Part of a small language model's weights: 10.6M parameters, rotary positions.
Each number is 50 + 10 x the weight over the matrix's rms, rounded and kept within 0 to 99. Layers, rows and columns count from 0.

# layer 16 MLP down (transposed), 768x192, rms 0.173, rows 515-525, columns 64-127
54 50 59 50 48 46 48 45 48 49 74 43 52 46 54 41 39 38 40 66 73 27 51 54 59 52 59 55 67 35 34 70 51 47 44 42 61 42 37 49 60 49 30 59 58 39 54 51 42 44 43 50 59 41 40 47 36 54 37 53 53 38 49 40
35 40 55 44 64 48 55 66 56 51 49 50 68 54 51 43 62 44 59 34 51 46 43 55 62 56 26 47 42 61 48 42 58 42 46 39 57 51 67 72 62 46 57 58 50 53 47 56 55 50 34 53 26 60 57 49 57 47 47 40 49 46 48 45
44 54 43 54 50 70 35 56 50 50 68 44 46 48 57 48 40 53 51 45 47 58 58 55 57 57 49 55 53 52 45 54 48 44 62 68 28 69 34 42 64 53 50 78 45 54 38 63 53 55 55 59 49 67 40 56 53 57 51 51 62 42 59 62
52 54 52 47 32 58 30 66 37 56 60 37 39 40 45 41 59 54 48 49 61 64 52 43 60 54 50 38 52 57 57 51 52 66 56 53 50 45 41 46 22 44 53 39 57 44 56 57 51 59 45 34 32 47 49 53 54 75 43 61 64 32 42 56
57 51 55 66 49 55 51 44 49 49 41 39 60 54 36 57 38 58 53 55 52 39 50 54 62 50 54 47 32 66 55 40 40 57 45 53 59 41 47 49 57 48 31 36 44 67 35 49 22 44 44 39 46 42 49 53 68 48 39 49 38 48 56 52
49 43 53 65 67 51 21 45 52 37 40 50 56 37 42 48 40 56 53 52 46 52 43 62 46 51 50 61 44 61 59 47 53 50 64 63 54 45 82 63 46 58 32 47 53 42 57 62 52 53 41 43 51 54 40 41 45 44 56 41 35 57 40 43
40 51 26 65 39 55 54 59 61 57 40 77 42 49 51 67 47 36 43 54 48 66 48 48 48 44 32 49 49 52 58 56 42 41 48 64 65 59 54 72 45 47 43 39 61 48 55 33 39 70 51 41 40 69 73 52 51 46 43 53 40 41 53 42
69 66 66 47 52 33 44 39 52 65 36 40 40 48 62 61 45 56 65 33 64 44 71 42 58 69 45 48 32 50 47 51 38 41 58 33 20 41 80 50 57 49 51 37 50 42 57 43 50 50 60 49 59 53 43 59 73 63 49 46 60 53 51 58
40 73 64 63 59 44 53 48 69 32 68 49 47 42 83 60 51 67 46 48 59 37 66 31 43 56 52 69 46 67 28 44 38 34 60 39 52 45 40 55 54 50 43 51 40 46 70 41 51 46 38 52 34 22 48 46 51 46 63 60 52 67 46 42
47 59 51 51 50 53 54 65 58 50 59 58 35 39 58 47 37 37 62 60 39 51 45 42 43 31 52 45 46 50 49 59 43 52 73 58 47 51 46 49 52 39 61 42 42 54 42 49 41 39 41 49 59 45 52 54 41 50 40 48 50 46 35 56
43 51 55 44 45 40 47 37 41 64 54 65 37 45 46 50 30 46 40 50 71 55 54 49 71 53 57 58 47 52 57 47 52 37 50 39 58 61 63 56 59 61 43 45 26 53 38 55 52 41 53 44 61 53 52 40 46 60 59 45 51 54 50 32
# layer 16 MLP up, 768x192, rms 0.161, rows 516-526, columns 64-127
68 44 49 67 56 54 44 23 36 54 32 39 49 50 47 52 62 43 44 57 65 52 51 44 38 61 59 54 51 49 40 46 55 47 50 48 55 35 45 43 49 35 55 22 59 25 49 50 40 31 53 54 43 56 44 30 36 55 53 50 43 45 47 36
43 40 53 35 64 42 73 47 57 42 50 58 56 39 66 54 48 51 45 56 48 57 44 58 57 45 72 47 55 46 43 43 51 49 50 53 71 45 53 54 47 59 77 64 39 43 62 62 61 47 58 51 55 52 51 42 49 66 49 42 37 54 43 56
41 36 61 32 45 49 53 44 34 58 32 51 44 34 64 47 44 49 39 48 51 44 28 61 48 48 39 50 53 38 58 42 42 54 45 39 56 30 51 63 49 57 33 61 42 55 44 57 49 53 67 48 56 32 62 39 38 58 49 45 59 51 71 45
45 51 72 45 48 38 52 39 57 41 48 74 31 53 49 67 74 53 45 67 48 64 47 71 40 60 70 36 51 66 54 48 67 53 54 56 51 49 58 38 26 64 41 62 53 49 51 49 60 34 47 62 63 51 56 42 43 42 58 68 49 48 44 49
30 51 35 42 33 49 21 47 54 42 66 51 39 39 48 45 49 31 45 57 40 38 53 53 49 48 39 44 54 44 42 39 44 54 61 37 61 70 52 48 37 55 52 77 45 58 39 49 44 39 49 53 46 50 43 56 48 61 45 42 40 39 50 52
58 38 54 53 44 44 54 40 22 36 55 43 63 54 55 51 48 37 45 51 53 38 51 32 36 61 58 55 36 52 61 48 45 62 38 49 46 53 49 51 58 43 53 57 71 35 50 55 61 40 70 49 42 27 40 57 29 56 48 43 49 46 49 35
59 41 63 58 45 55 58 46 57 46 46 35 39 50 38 55 37 48 62 55 62 58 52 43 43 50 54 53 54 51 68 64 58 36 53 51 60 71 47 63 48 35 51 59 42 43 44 53 50 48 66 34 41 42 54 43 35 39 59 55 57 37 37 58
54 45 40 44 50 44 48 46 45 57 46 55 36 67 34 40 59 44 46 35 52 35 39 64 52 52 59 45 47 53 70 52 41 42 45 46 48 53 64 29 76 70 39 74 62 50 50 52 34 50 61 45 41 41 41 56 42 53 51 47 40 62 54 64
27 40 47 57 59 35 46 36 53 53 46 44 53 46 35 41 52 67 63 44 39 64 50 43 45 53 61 60 77 37 65 59 61 48 52 52 59 59 56 64 61 73 60 57 45 47 53 46 40 53 54 55 31 52 64 58 56 65 44 53 56 59 68 45
63 56 47 56 35 60 33 53 43 48 49 70 51 62 47 61 39 69 62 60 29 36 61 46 42 58 46 38 35 65 40 52 40 51 35 46 36 46 62 53 39 57 39 65 33 63 53 49 47 66 45 56 69 45 36 38 38 51 56 59 44 49 46 40
55 37 62 50 65 66 49 46 39 37 32 70 77 58 58 57 59 44 54 42 68 57 39 45 48 40 54 59 79 42 31 31 29 60 37 65 40 57 46 51 52 56 43 54 62 34 45 71 59 62 51 57 57 39 37 61 57 57 50 53 48 66 51 48